{"num_hidden_layers": 8, "hidden_size": 448, "num_attention_heads": 7, "num_key_value_heads": 1, "head_dim": 64, "intermediate_size": 1792, "vocab_size": 21757, "hidden_act": "squared_relu", "norm": "rmsnorm", "norm_place": "pre", "norm_eps": 1e-05, "positions": "rope", "rope_theta": 10800.0, "rope_fraction": 1.0, "qk_norm": true, "attn_scale": 0.131, "bias": "none", "tie_word_embeddings": false, "parallel_block": false, "extras": ["gated attention", "an embedding shortcut", "skips across layers", "weighted sums over earlier layers", "capped logits"], "init": "trunc", "init_std_qkv": 0.023, "init_std_o": 0.0, "init_std_up": 0.023, "init_std_down": 0.0, "optimizer": "adam_atan2", "learning_rate": 0.000771, "lr_mult_up": 1.03, "beta1": 0.9, "beta2": 0.95, "lr_head": 0.00294, "max_grad_norm": 2.0, "warmup_steps": 551, "schedule": "wsd", "decay_fraction": 0.551, "decay_shape": "linear", "final_lr_fraction": 0.02, "batch_tokens": [16384, 32768, 65536], "max_seq_len": 1024, "doc_mask": true, "train_tokens": 341400000, "max_steps": 10831, "dataset": "wikipedia_en"}
Each number is 128 + 24 x the weight over its row's rms, rounded and kept within 0 to 255. Layers, rows and columns count from 0. Numbers have three digits each. The size before them is the row's rms in percent of the matrix's.

# layer 3 MLP down, 448x1792, rms 0.0477, rows 218-326, columns 1664-1791
100:131153126155135126133164119158137112127113098128123135173141115133132106106082134099144154119160161151155125107100145145129099115081106142142140127106140114123176104142111149146112137082154142119127126133149166127148104112141163105162110151069111142116122113124105110201126165128126132169123125096164173119159128142102149099113128157134110145137101133148155153148095154164147152129131
102:094139180125127101122119122131109108125161110152147148132115149124142137114141162126134126090117107159115158212091116132100135118125112144135111128134124148117168157103132152125089105128097128131134066085128133179162144110149104120148134111157108138127152127136122152120095137118142090103105129118141159104125163145133112159098070120091134155122123131077133174097097103151120131159130
103:152139132093157140165134153133112121112164156113160153126160134138142092122139158137145155155115193148102147121111155137161080137079060117113088154119114128138194148138138092128142120155170131102149141143104163143143135102172151119127145118142145140174160120128140126160132158108145131171146122160150144120130146154164131160089104131115143175131164156127103141136101136157179171125132
099:100160107150156133140120124122153082109158147156143170139105115133136091132128105147117090141107119160119096119116119146133120144130120170139136093151155113123099133125108134135133142114144056174142099116115112172148118145160134115119101167156077129119131152129170112099105154170155111097121099146111134136129172117175082170086156128119115132156121152158135120091111129077069118093124
096:144162129149114135150129105130110138094136056115122133162149163124131133135154113130149090132155171141133118144112161139160100137157145140148094123117119101129123110117158153088175102084147138114132162144124138137151163107140102092049131110137131109104178114123111162132088152108144144115128142104114123095136165138155097161099096127132070133130168120124119139143147158114218113199131
099:106111131159100143139137169129137148101122117107142153193144117137148138091161112128067129112137126164123140137115117114101121133132120147148142131165138144098125136151067127115165144134164129097118100166142097138138061141113103126134109107145156133169101119133097121106113129152118118118113150139153106145131180112100158158151148127144158089129136125139138134120154090117082120126132
098:120153124197130130151124121176115156145140144117164166139126154145106110079108123080161134146124095117124151141162139097104126137152154105118133147132085097162120140124080110106153131110127078139122138126156108127110191109151144113145113148120084113151135127121126148127153144148090119089144150101137134088080127074181133127092163114138137156144184102131131134119086094098080105140130
098:070133080151138074127139156109175153122133168101099159127134102117151088096131055151142169131163124131125088148132130140124137123133119115114125112125147146100137170157073154156144120126110084100109110102116139154146148152077121105159186105079124171143100115119166145167149134161124130136133129142125109152126091150142071129124111134122122189126140146135141142130122136129137143134133
102:137157118137129175107121101101139160175179113101189145086110082094168106114123133134129157144126147149105108145137131097137141113139151145106134129140144136138148131144095112109151133128159133097134111131143152122093142108090119129184069131162138114111140147126139158101109086120163135153132119141072091126094110118157158138157137099113120127162113134143132119150106140160117096145122
100:132127164160113116159117149121161069127159120114124155108102128154135182109089146156134102130135120139098124116105141118126097114168158189156101133107068117175103084128155137138168133091113132093097116103157112087118146124147128162142119148128149123097105124117133113131158131133132102114133109193147147080118136122165144143080145069130124154129142138117120117110135201163087142130127
098:132099147125127130160090121130140141076128110104111140127153126140143093097114085105140117114111108116127080133156126131087159138140156099168159104171145129110106151127126120107143157115119142098093108086101079159119137118141106078168166145156132152118105100133097130144122141199125143097111130131103100104148121156124133108143169112096096122124115137142153161172148127140138118074134
099:132116123141103118168102081144099149121142113126139132106172124163141130154123125140133138125133165101126088144147096075188097135131102170128153110073094098129133145156153149121121115155153117162165132142126137148152109149121145114135069153113137133149113121119147156154108157129124141157146110157098116128120114115151131131155142119096174093141121115136094103124109094145121142100131
097:082125139171118098135148101111114145172118144173089159083135126153151143090065153154138121117144093122128157135144129144085141113104153100133124106135137151132125120119155138102135120127118115113142149082112128110147134177104146114105133113154080132145118129126171105083111160075126116113105129118137149191114180090108162122137096177097103141181147130122145155068144111054103136183120
101:098140114137115129144110145159140125117114101131077114134134127135132081135125203130114137137141119109157137097138116130129132139114130080117128108144142125119124110102120104097147152126082127135107107134089116098143122160121143162094122154141168135107078126122145123131126120169137111108123119097084113123121122122088087105116107136108139145126169108158124126114101170145137129107133
102:105144137146181123083169096126109166100092162143122102166130137142108138137150120151084146160162134135120095115108150118113111186142132123115161130126162116068112102145178135144101145169156123110210120155111123153142135126143125139114133134095148173139134181130139124147114137098154155120108159160122165112080128089135061116128112095094158129150086134131177154149123162148119116151135
103:136145106146130120129157156145090124113102128133150096140120123140162126136173119144112115166142097162114120156134155148170134159096140093152131115180142198132134111113102129139149131108118146143153143149151140120130076142118140173106180137108094177123172120122104112137169150125105158119143148105116144121156131122091133116111132149132131083172131107113177100117121116132164150146134
098:113132165153153103098135113131191141163121153123137096143144125144206077119129138212126144133164141123156126162131103149123148113094133118125144131140150138139112093130118104130143153134113151118164154137110126123071108138111106144102114130090104104147104115118114148146168120147101133104115149090147126128128180158149113117134128106138128102125094135124109154121104160163121133138128
101:087155145098104117089143137139084110130096117130144130128122183169143155111151088130156151093141144134135086109128121162175143099123104121090157170144160166097135121113157139110140101110165148113131122149135104156141148153140103127095162140128152124113125105129098065140136071137164124135087130144105105150136143109165081069139135097072158123118126168140145130107162106092102150168137
100:178157134185079095179121129127120099103123124179166155103088146132102179159148097156166105137121166143147101120132094090118149103116144124136153134083120062120115131115129150076112113164087135144111157158112139130163113135123140157143144072129120116113144142136104078110137132125157124165141143153100133105125152148128120090151160091157091124172116105124155152123123091145095129126117
103:123078122144136104126159101118124137119093109166122114163126121136141159112137160155144152131137137105154106150136135120133113134081113116143142133126147120100102150146121133160132121124140123116142138170137122107109166147095109122146113114098129126139133106124132152138125148114149126122104158111168098146133094127178167120155120155099147159147139085130164134112121118124099082142129
091:123134090133137124128153127127095111135116115132150108106133148141185082152147167142130172133132140118131122105143126130156134113151133094169153132131136065133142142116127127113143114123103113171156131107165113154096136124149091102163113105101139127117124151127087196124115124164119129102160143125158152112129151124118165143114136124120116147135154136113099082107139092173162152174123
095:143103167127138169143130094143133163101127089104117111133050115141144110123087128079132120164151066149107154116134140132086078112140097098126164108107110142059092163149134122132133130090112139127082108136110104070110121148090118133169129137152122073131113154126087160141145126160101139138118122094097156111147179136117132147127101109145136110117123118141143182171105129123126124157121
096:124167134156140131125178121133142178131160065137085110141104157078078118128145108139161161150136156126130138101087136133109143097092137127174138146131140138107143120123120103097140109134139156117139135123126158151188102108134116111110088112133152090168162151129105128129122109150167155124116145135131135151141115076126153124125135116128119115105126097145130150102155167160129158110130
095:124123119159112095124101125126117149096097136166120120134124148140181130138105168085091173108113131170141160143185141148141151138134094192100108127141115162123120150112114121114138140128147131130160108081140131104092126121149163101148127106153146128135133116129105160136102128115159099050162138138160123136150129117144140125139101114105102143145091140097117123116139092190129131124133
099:142120130133116122135127156138101145101144124129192113122106110128132122098116175083145133145098111143133139128110099158109130121134080139196113097146138164102147085125132185119173147154127130103119112101146148099081109112128109136126185125120155109115142129123119092135139094131150160129103099123126119115142122123153122153130103100200120151087111109154148114134162115123129122153131
097:110161133102144148155126133087148149152135130127098158134177157131146083153146124130129135120136097146099137107125154132162128130140132151121117139155172106164129110114139099094119158149152189093143139114178097116109062097114087164134117105148085130108133099119130140132146154091107154107128161112134137177159122148136129123098151111122131128153167146156133083124141131101155149137139
199:145137122153121130138139126179156173108155134125109124083107101144132101132103121113113169141128106166107143138137151103140116122119131113113113127162120128166142135113143102132106123126113101143169116112115158114136125144116133147139135084132167085130129139121108147121090105131143115124131177108133109125135109129104130097117165103149121086098106091171154109130148118123140171145127
095:117102108089076134139115145113148112132128102185135121124182135138088156121091180123105135153145124152119132162149147110139095130144116115082117136165092117098130132145169141110135090089115132107157103143068084122123182172133152073136134111131113147162095113131150097088078147094143132123122114168142126140127125149113092102082119129169152099139121125106125156114098170116080072160127
095:132128116150085126095117054120124125132134089128126114148074147123134113152119115118182154096146127136125150097136136088150154091170161109144107136169167161084116094108152175128096120110143111182064108137127118197155114131092105104151136126115111146091150131128154104098175147111102114091127155096118108103143130121141141123134063118089115108143156108117142130158161119148105122086120
100:114120173129165163129136103123137118127112123078167134148159149118158138111114133112140114139117131114170146119116125132146148112119082119120183137174126120156070135128140150108143114139098159119132104147138058169141145081148150107153136110120108148086137130120137149125092129186100137093174123139154162097160135163152115119075137136098129125132155155109135144125133167107115118134124
101:107155175117091138121137077141158159070134157084174188155089148115185125198135136152124120131150149153153121072154125178152117167178113093115087092140116086182155138122162138159158107127096112140142115131109183161177151152130143158148174149143117110158157112127096064133162153104122159125170133095123149108108178102122103125110124114110121115092142102157153136125123191128122130075124
096:138117122107146125128124127091107150138142125149183111142102126153132130133111077169160126095111100050140152125121137159102115094100119170122085148124113116175180134136109133139194172134149138142111126114089151145109079112141131079137124128092129144126112175125119112101120128128139132121113117156115127109139132175136119122150168120141147162159169136085125122132123110139170128095133
100:176153088115111150142161166148116136177147168129159183124124119120113093181139118104084100112096123134092120132119155072157113141134136122091121158130116135123118173109132154088143071122118113116116117133130114143149123133123171103136158142077166117101139104129137150131129174122098102097163141181133088138118177146149098136129123128165142145142103163123116098122160126143164139129131
103:158160141143098136115085129135119118148173144107091099113102121115107149137102122105120110114065137110102110161107162085110114150098108123113124129071123134106160140086122091138145167129154116164138126171142159138114098132133102144119113117159158136200135149137128105133108120091106126120141158131138122154138136102133158160136128113143126107123139140153114121169147112144052115175134
100:117177172118168131119135142112110085133140178105112112160149112151157150132139152152153124118131117131092115122151113185068130143136114174138117157102145130116072173132075111149108103132126126127120160129113122107090119158110112147139161097110130123133114128130182117133115103110117123105158104112150116132124115085166127180183151130122124151134144137141111103129142133163147122102133
098:139118119141105107141125124116104156134150156123143121097119093139116146159126129136096134136091131115130103151102126145157132176106136124145110115094116133137091145080082117112129131129144096094114110111129155147158087086102141167155114127128131115124129124128135077108107107107148138139156112123108108127167145148150106156116130181135105127129111147122126133146116116158134105117116
099:123152167172136152071133095119134122118116156127113116165177113118106131070136104160089115131144125172093132105155170163112137108121113106124095166127104087133121127127133114176118100138133137067137143194127132132148136167132165106092123179187077138123098114125104154090158131138116135155124145119105106147153088096123140145140107176122085119144102134143161110123160106095117138119126
098:106177068106162096090141120122128159097113127129173122127167081106062168117147099131147105127121102101120148158149142132126109127155139116135150139138121137123081172143148144160173085091095140121118097119155145094091129118089107132141056144149084076162173116127156127167145122138093111115113128097133099141119144137151167164137103105114111163152108099131149129088163174135126135127136
100:122128111147124105159121138120087114102130110157067090114135126141105115129136112114083112133115128136130172113122140101120131145081122164182122116134110081098087096168097111148098126138145103180117114151124117159147063146092055161102145081143137142109123131125121149111141135078105176151120153148140129145076138118091060105125146100141142156143108070162140147127109123119165125123131
101:124162106120143107159131119108120125192177125159092101120115122136113120146166119176147156186136121156138185155150146159145136131102103130062204108174143163104108161133102104145166120111132165159166148106119114143133112116144134116077138158110108137134126116132142135113123116171113126145154139145126116145123124192117112132135153148085106107097130146143128126130093139095139191130122
097:173102166100106147103093164110132164113179124106126126123117126136122157090096150120150132133153118116142136122122130131101161142092128143151136122147156130099147167085170097113113102098142121139124112166141105089141171103106161147145109097108141108140129138134201106141127112131141143131130140075108094130101147135062109127129100124154114152135111135110136156160154119149100135137125
098:148160147136143086138159130118101126084116120161109106120109105147086170137118122126153150081133149162128128149149120100146132146107148175130129167099080136140110139102115171118156103151144105126124143089159121123129130116100156131098210136136157147121100111133147114138091106093104110134133129120111141119122112153065142093124128149161139112102134104077133112180137175129150122132135
095:114100160128100129098146146114124135096128116099161131159104131151111115080130120119134112125133128141068102147077121123200185147139119101152132164141094134105094101117115141178147109093100098122136092107159152146135100110128149108090102112101096108147127120136128100120116092103115147096122088121113134106123122126153109093133135125075108080124187159154149095113153115145131161154120
097:110097121105135120110072150125112090132103091171097094100161129128148117129124157114109094133119140151124122111092132156148073150128137169134138127094150106109086120107127119137116110098156163112100126158103149134132160102146112111116100145173095111148094115136135139152145123135163128152150136190082131103128118160155093120078093154103108105142138167096123133124128124132128117140134
094:137144120118129129128151125124157124180116128090141156145176180121137129148150124102121058161140131146081136114121131128135146121103137113142105129174146138128097187177166147122156076099106142155151143133135124193129156145135113099102127155126112110107090124134163135119132151129109105134130127065152142110110140123090127128145155089154159107138172108114106138154143091127139150141128
100:100150184150138186132154166104128169136120132157095133131140111147126144097104106133188168129103139135142141124092109113101119108141103093094180114137153107135109128137152106111113172095106148154113128139135110156138109107145155103069094088127124109135129109129117127163150129135079146160100126132151181111139159125110074139125168114127083125088127150132160132130154153151127165130133
100:086128115138124155109146139135145155179134148152151150149161116122171170109117107188163089130097217129149126133109142124147081127074110145153179102093102117119114142158130172105108097163140148138112115140129096133113166142127127114161139115152169173107151137125103113092160134115109128155152096136132061103139123170123109102104132130142108088115120160111107104123139149150107122133133
101:159108115137120085106115147116125156071118124140093122110118133116168123146099082102180110152170090129151173131114118125142089142111130171148130147126161126116166153146073104141135104148126065159124114146142136115137145093152146125067116086131175149116140120121120132117159129127140107094124156092122159148117115144143100100161126118156141118155138137128167161101192129106108111132127
103:091130116102165085139166118127138142146096101084090107156131100100128111104122147147116133103155138142128133143117114105168163153127119131138146115142143136084097094139119106121090101094082141151118121090155120118109100124107129136148098141115104108096148106124075149091134102107090129129164152102089131124114172124151140118115144124170149108187165132107121151134125124095106143107134
100:147135149116137179159125116136137143091127112124152170159155117154114101139133068145155160111087151139103109145158145143086121139095119134139098171157151127096140122122158155132108126130122115116125085110117100140135127095134149109130138135159105123123146118130129071113155130111162126097134108149178180118082148167115156128106124162089188055112147173123071166086110142099104122138126
097:122143101151106101138107109157086109139129185127108132133126125117116110136105100113090101115145136144141135085115106126125166116103149131129171118101124115154159166127122120140137177154165138105089126152115159143187131135092106126171175166165107089136131109135169168127152140122131123116157126092118108153165154069080123138120165105148109127144109103134134132139143111136119134069123
095:120126158154121105158127138143096144159120097098104117095136124106147158153132099135121127111123147144124148128065134116122132114149111140119159138165112131141126107097128103127131166130118111138121084106121117154116095072144100103089154113109113148116151129119155115134145134146150164173122129100130137122134137153088144141103135150116147118122117141128128096148138103116165124108124
098:117139132104127112137111121117125102141119105099136123142099159114132123125105116114113090094137132139092175125116085084131182119107124141112161093137146137129103136103118124135109120140152107141144107141108137079128124159118085134163084146116089136155140180133112152158141135106123109081156139112137129108169137115100118129153133136114129116151146151139120131162150081137144081119132
100:118097141155113137114154197082142137166102140133170159148122127144148077120122141094174081143169160105126117121114128134128120121160135131148133117128160118142151162138129159091100108118127154085098179090155105195100113130121160116148158117108124096163133122132127149151126118146089116148129138090126152125122127133149148112120130109145135121170134123097149136166118100110119110131132
099:141122132115129136155115130110125126093120113158134104145138158198133156123133171115116117083184155161151132093149130106165200133176124119124111165125089133140135133126166096092132165113091178132152144112152126163123084167108083136141149140143120141130098159135153169151115114140089140138102136174153170110117105128152135111098147112158098133149159101092131167121105134091122146121124
093:127134150161157132093092126072137126140152160118153116108179153083163124156131108143113118114135140124101139171130118186163123138177128171139150136112140159131155085175124106116098126164148154092120125131154180129094097074131112121165104118125077171122118105127116117165145161137110126091172137105089138148136089123127103121120104153104144122119124106141121159146122130112119143114124
094:091100117123145158090141117144095126081140132147095153125108108121147098110172085076078119162089144101116155120181112118160141122107116133170125150140145144167112138112142151111171108108137139133179180120117143128116129172137146096112130136158115139138118143129057155129146151146106139148132074132127139130145109146128175133139110144108160135119130097136135157113135105161123116113131
100:118128105101106129175156080122120108136149127147134129140090119150141098129110135114109108147152133101134117145157117138154121109117140101121169131128135135106143150114134137033121148115107192116157097094156093100144153157132120087129132088119117158081104160137139119146123193130133149169144098088149134108086145151100131141104158120124166154076146123144125115165105131113147131127145
100:108156102129156129122111142115103128113131125106134102160127130104164149154140123140133145116079121133109107149106122153084159122112130146114130128130147131151125106115125121095120153116152129080118097112097129096145163147126125076129081161157104126117180117128108130119115112109163188097157112149134146113147087134137144128134150138120053156113155116126137108143115139151093152128121
152:098119143117144134105080123077106127120113146126114156129133159116121119097148107120076102133144119129127136141140093138122143145140111149144093145124128112104125120140125101124161152152105087117089151056101128145069115086160079098133150131118073117129109130129097126131139122123034166129115141127142140077129089104137106109137120101107139146143108133087135106138122123111137145109126
098:128121088154128135120094162102161096116141118146134136129077165106131146144163128136136138065138155126122122153076154097086147134170185089159145138126148135158146118138125089146116117159114159123127062129107165159159105138134148126118149128115106142150109117130130113077163125089174162132136140107112105092148125127196116124149163107155105160146134137128130138153112173169100149136133
101:192097137094163099139133171140130121092129113084115105107123138105114139129131086116149108132118124170096119104143099101136132131140140152191134144150118131162124107137145109117104125113114115088113149133128091147126108104141188130085129100157118091124091172130123098148195088141117088086159091113125111121132077138108083155126137086155188120126113160135103086140132193137126154132136
099:105103161172150136116103114145145128145067119115179124121122136132126158129149135153144102170149138112138109152104131137084082075107159176134176176169144105128157111161185109087137140113176141099097112167109090122127082084128109104184110111118157148152155152130120142150104097164155155126108087126172099111099120147146125154163172132113158130134133142131142200093105138147102079122135
099:138131133133111110113077130068112117138165142135153102112117134143132122110083129119154159083121131127152139120128154134142108156138141167119105083153103111108147135127132104123118160118085145114101173120119148152103146177124157167192137124131107141084102107134136121088104120119180149100088140115098128150138126148116142132134112092142134110175135158097160134155153124112148157114113
102:096099107077070114150100138149086112107128166161104036139111120079097111114139141141121151124122105123105128088162129118100123094150101131168088114095070124127125098115136120112142084159156100110140112111124113150171108160111100142134136150155121106104126127132182086113117132146151143106130113138097102164153133104129114166117059145142117159118095134119087120152114104119115139175130
092:126143155135145102120154111124100169133133091128097088134105129131134106153073174200107139103131129176107120176120139131139148137135102097114154135121152142129124125090116063168117136090070106121112155171130135119116110134133097128148105125144130107164113093124103137135127124141147148150110092110113114130096157136132091152139155131148148135108137095111127075137155143094116149128129
099:127130100083135109146111098123130119100114117153128149160110161142156176123161124079121128116145130148103102146122145120138162118097142154176127139140096131148086134142134166153095126113093115145120121137134131136112117154100130102113167180104136135103135132135155088143119091107093156132131127129165131108097095136167113099115116160187140162148127137142120146122097139095118101156121
111:117119148129097119153153157168152103167148086122126122168118138132148138145107133130133139126157167102095139151144149099140123010091108131076147151122140101146098152136110117138164123156158106105085107168136164098129152152128125092097110112120162136139163157132129157132119112108099111126105150100094129151089108102104094130136038068118143096134131126156115109130140085095093120144135
098:136139102106114120169087137158107142123165120136168133154140154144150109098104169106124147119156074140147132091140085147125114098054156111110132092129110119153117144124089111167177103110089097150117152097154154137110152130117106116111120153105161102136090149129150142156162110130117121105161127093116118142127141140153172139107101121120162128140102128110132116151114087073118119124126
093:088095137126169129136160102177091114130102164135113112110121131129131138106066160114111147148090068142110107097134087061147117113143102114134113131123115149148139146124143112126134135154134118163114176138150129108131145132122087132097090099174103125133114159136161129123100102132124140140102075102106124134105116151139113162135152134136162099110150116189161166097133143135161152162118
094:082133102132093174130115162141130136145125145077113113163123154083122128156064081099120110159141116116108140124133152146142121136160149159156145131120122137136122125124130128104105128111104132106151148143128126166143192131125117135129169072148076104117134108119140093120121131091166097103172123170096101125109115103135139101143128130141160115142136149168126154096104148111124165091130
102:154128154127128129123142135132136116147113174087143132121154106159096141130123114139130158143103147156117118112158133161116141162145178164162085141132164105072175082168157150147142171091134117143110103125147127148095113124116132116156127173106096162144100160126123135152122122132110115195181153152127103111097120119134184146165121128121139114168115100154108156145100132124098116136132
101:188132110132134135157072133079138143114121145145092151128162155152151150065126114129132140112097093131099117120108141158136134122120139141112103150108128162177137128126123093156063134154181151098091144148137140170133132101132169106147141123166114148163119147126125134078126158148128112117090159107137151171132118137145144110114109172087137154156150154118127126159119194114153168125131
099:134139113109143130170106156159162136138150117156102119115085101115082079152157187111161136106151115116169156135106136139106126105101105107088117118127107185129107129149142142117155121151139123175132092185146176165155127140139150074169107097122114122099102128128140120124093128118129127168141124170152164103129137137149126172122118181143099155107155131146111136158122123179182152128126
102:114096128088105124130145121140143109111087175166054136101118115111148152089116142139111129166096147119149113089106149160130108082113142130107166133094156082137078101119100170174096109100074157125130123134150118126162148142140143098062132158188123099090157114130110174140113113147144114138137119136077107137123144135110175090150121122099142133094100120137133137082121113119152154185137
104:192111135142121135131131131102134124135100202102151112107118065118117136127150069106188124140121105146111134099142106098111142129130131130159117098106103136131095148137111103148111140100115146141175094127137164115089083126116152147096112111134130109089129128138083130134132135147178131118136145099138123078122104138136107120164119084145160119097128055112102096139136119154114162128131
103:124141108140124187176140113145160125187096081145098111106187130123118101099103128113155140162115170082119102109098147170110118092138140102159145097151137113098142088176120112177114113129104192103151101113152119123157163117141121132115153166120099124127163172134123149104119140173124163123091120106133138102097124123126108116152144174145120115174159109145127134152148137123122161148125
100:118143165175113170102119129116120144112121123142150082154126149113181128157111118146093095081088114140141117133170117091147146136145119110112153131107140102115138103112119126142124126158115146077103131120056108176139141168113120129175063134115156151146130110130125127108089135091150142089149145122094132118098100111124124083139109138126168133135159152170134130157139124160101068119135
096:132160118106150125144102109123137169124108143121128132141182104121121116158110118101137151118133143132111148138116079107135108124148130106177108134127155126144060165136130140135117129144138169121117127086121090144098100137167122136117136136100073117102127117128160113136109162147106149177140094153142099181082099132111140085144140136086150130165174114113180111154130159103149152134125
099:135149135159113098096129159143144113140139181094116143132115179140162108127162171119113097141083111161136119137133109128111131120112120147099076155144141183159155149112111135136144153150171162138118095104119138102123106139144136110157080130136157085091096184135130179141130123101118135129121162146162134179135140125181135142147125172128141165134124120123115092165098161104129137124136
100:126132072140141112114090125104116136145148115129106127106119127130099139125146150079162138106175125144107098138171157088121129147103149138146118114114085091106126129122141104132171135178146143136154077116123145126139152172102121153131143078110098152108167109135074106118082126135138125068103133122122127110116112149085078146168116116114114109158103136166137120146100130142128119126121
160:115132142151138147116116107137154125132170127155127099141116131096113155154108108126121129144123130126132136144158090145136136099119157135118147140147122164111121120186120100183093186122112136135147170108148121133120113217090106128120131111128122088100138188127136114156122126114115105118131086134151130118113123133116126141146122123120148116153113059120130147132117108120130135108130
099:105131159101102090187113140156128122146104119153148120142140145151136162127141127150135092148072128134084128144131103133125163169095124130083130144163108127126129098114142146129165118137104109136132144151124103149098137136149146130128165125100135140114124142131145125068131145145124094110152111173132130108106138146122107134151124087143138143163163146120111097144171152117111099112132
101:131115096104137105171110106128104097110144143136150129135168172179122155128129160107120105120137164131154147110160148146085131160143125117115117130101085129124125146129117112084100139132128096098141123141133150151137142114089121108103125160117158111080144099134154082157147103127098142118088116165106159139184126113182109147167144113131077202109121135132128140087170202161118133114125
106:139113150114101141122122082148150125108128114140117091101108120085132076140154126121106150157117130143162163140137131133103131104067144132122119128142119093100132132122138121098103152146079153098120147144143132098153137118108117091097156150163134121144136128136096133145149192120105169140124092104160167108111116087154134117117133145160164126107143114126127161149122091150139122152119
101:141115143105115154124113134098151110165155159087142173148132112117095121122198096118125097144136147124108137093122110107126160157089138162153125124158158095149071122141144088154116130145166174139107073126166113117155138134150146117128096128136117087094081146133128138160098137119132147150139132134141140125130110160128126126089138101128110096164109134135093119176088178149088123160111
097:095112114096122198126091121156148095110115093156106164142136137141164116116114133107152145116155127119145146167118089099121087152172146124076102103101152114150107147133122145103102141122122101141153161116151130131127144114096146122144117138166132176155156120120127147132133087172121128148131102135145134073144163126140099104142106140143121147158128124119157113143114119115073109122134
097:153165156120141097147128167139077136117117092179122094140117158119145130116110124124101097152103123144119123156072157127158155139151114150143105133129127152121117096153101124082147095093166149104111118136135151128107088106126141139076128127130125167174131177129139145118175121114114153166157188156138132154115110085102099124109140103172127103143146138174148054105148129101147143121129
094:145134110120163110135108176108089159140135129157112166126132108161109131094118089104194137130150087150143120115146123134120135187139092088124099116112155121140148129131115105135160147127104074138100173109178175124114177162093146138131132178082095098083146094134155101120175154118087149131084158135107139119113181142126112140140112152082103182151047121126144096141171118167121118140126
095:136127110139131145143129198130132102142137118144117135150123141126091095149138087095111096134133108146158122122115131122137134132189153105099113158145128118126134090138127143165087136108130143091198108125113158089121166138117122111142122108125156093120160111127144106132130139075112112135139100133104157137151130141107111103148108155124141106078176116134103131131068134113117140141128
101:117116117144135127113136123121119158136130131154079133124103132069146146141171106113114098158101153138113121111114113115105135135103152156109119124124175159091136119116108145121114151124117124111127132135142133147172110120147179079104146104147143172143121136119082114121185118109112147134153132112119152125152133121115162137151098107138137097099150118140115161108122102092126120107125
097:097100167081087129165128118091122123093133148145125159119136118169167117125145138123191109103074120151176118139157142144137140133109122095070092134132127106114131123115164169115140125159170116181143099133095137134115157121134104135086107135119090148157072112128144133157121108132127143128146120160117141146141121116110119140107128133107119138137112139121138121101129111082161080117123
102:126154091154173121102102151113123132171146107167124139158106156157127112107152151155089130145150106172154153186104139169129106098128123154105147106154113168175112126146105110129147153094120102135109148121127116137088127095109139181093104148123110164194090167130109158113112153129138119147165132135134147124160106123125097118119133074148142162158130169173088125161107118103127118077126
102:111094118119090093126125125142075134079115108136111167122134147151150116113127125096130129112110131113112138135119126133156114123132097147140139158129145128177148109119167184125109097121149100133112114146135087111184114123116155121144132077137112171090125088139083102149140152118111105126132109120124120110139115159149138055150129156081159157118171125136140134113184120188116131159123
110:139137143093100117138109169147188165144135117147143144187085166163128119126173093152102131107137150129097154137136136098109148126159154118156130107153158076094084184179061125113107119102165135135150143161150157134107133170155111141110104134151081048111126183139136122131135135174144134147133165153160115143105095045084136135179129162104153089138124135141164128141161088125105160141128
096:094118111138143143083161101125135121079117115115123128113154131135089134168144136146122118125131159095116096119131104204116178144144114117129136180147095123147125135125129172141141125148118073158128127150151140130108149120129052128129101128089144108127118088128099145143133171133082131158103124137113138158116184094088114134130084098148099153119142117113148131102157131159144142131131
099:136142101084120125156138159156138071164104075132119124170149173119148119091116144152120110130180154140123114140125154117137157115131157105186193079146142111167121139161103111150127140134115140133148145142137137107128097136131163142149135176133110107143150147127094101160187133129142146121163136120132116089112099115154123124118157162133143126129143129170118162091162157096136097088133
100:104094155117118094156098116132127132128115195146161107167130100095164135120121098126115153094089144160117126157142148107107148110134128136111123122103108130111135147140154087146145099116134131125132087109168142103087088129154131098083164125096165127154114134127126146120119160104142157193102115171160141111129137137141106146121136100122178123141125122173132084129139085127092114128119
101:145140128088161093100135056129126118119104097153136148155146128124114114151091096131137113153120125152171117091120105121145102135132163134124141143189120099104121119128127117116120109163104141104139116117082113147134122116112090112172176139180142118102131134124127170146094166147121137080122124113133124149149100115149150118121141118135119095081145107143115159116126119104128120130126
098:130115130182155149120155108140177129162136153147096137092121102127124153110147154137103107155081120150098140147136124129128135124129184107128116101127117116138112116134101091128141118100106114131093153111162080126110069121124105136102152111139087146128111148140116150119094111155100136132109104129081150158137171191095125084133140071105136137115099143101116152152124154149086090081128
102:099145147114092121116148112092150124167121157096092107135077113144119114088152135141144111133090147121086165103141102109129113140148146137095130092132147147127166143156143142111128093129127151109104151118094058104150108166133107109090104116185126116120153135123113103141140085105114129111145088129128135124165094141143075133099148134125171091099119093170151072126125081150181092107128
098:113162116103131119136148149109055124159139131069084117137113141132142145131130071125154127130136097177098110117148144135156193145151164174104118124107129166128115121118116151142145143127144139130118120132139126135141074122139150151073104148182143142140179086129119132143146183127103133062151147119161101125134109124084121119150132111088142123112118151115122147134118105183128165143138
103:157134107129120089111123149158137152117140143176121108150150160103076156099119136123116123111174129155116180120118136084105128138121093134114129191133172151152140131116170144154171103084108099139116153150160154109151131125116154165136152127131115136147120142123110164159159094063133134110136118118141143144141102128177164089100101159123087146072130130111160107145115113127138092118127
101:150146158167177092100150146118101106181146122116114139118145117122133140130191143162068122129105129105171078167095107128129108155119140167122132141129103123186113129153109089127120124135126119132135121132146182117123093138135170153143119089122117140123193083125134169162156117128108100116166105110151138129132159111090089110121110122149109153100112113113102146143161116113145167115125
098:141086131128113140188129147146138130198127100129101111126097121122113120125099136118138149148091131165091142128146119138122131114092140165136106147121113181142144172109137144132132115130113155124147109116105120134176147157137117129070087101153153123111112110135056160071095177145144141122100118116137128128138133163111141116153112126137139090104165162111093159134113103200158156107142
097:136136133123081124137091101162117139093148145096134133120151132119132135139111151135183118139117134104109132123167114117120128158089090123141118098105156143147119117134133134075133126175142138139113206106149116153139099116121147171113120120129057103157155076127149153133128150132093100196130120138138088104116130109154131122084124143129096123133150091095129133093170132159162139132124
101:103100119151136164098129122103156131145120128097127161121085136109120106119172141144108149152116137115135082116125129079119119133121137170154123129143191088141147117125124175111122101149135150113045150118160103162105134135138114121148131110145149146148149085126130166138148164162110172124118101168132091091119109104137131099151121139104172140159101085120135137142125151181146127099134
098:087147149171082107158126134143086143108094193181129099119110149150103106148135084165132138114100104162139108127162101156139120132093110171134158095103131144174155144126123138070127150124118158111079128121088119179115085127146131115082117112156125074105117119135162111194101122124119138161068091140135089141148128123102140139105101153142122157157158159112132141114149132161143121174130
099:107073143146138162193112132137122125125090115088074094139117093076145110117162103145160181108134092116118159125070125121147128115114122126166121105144143142141084114131168142163119164151153104172119133114135153164142140117134146137099154142103130146138112160122111130168110115160121161113145137093146168149146154176105085122154072108128104136121118086108119127133128165092145126150120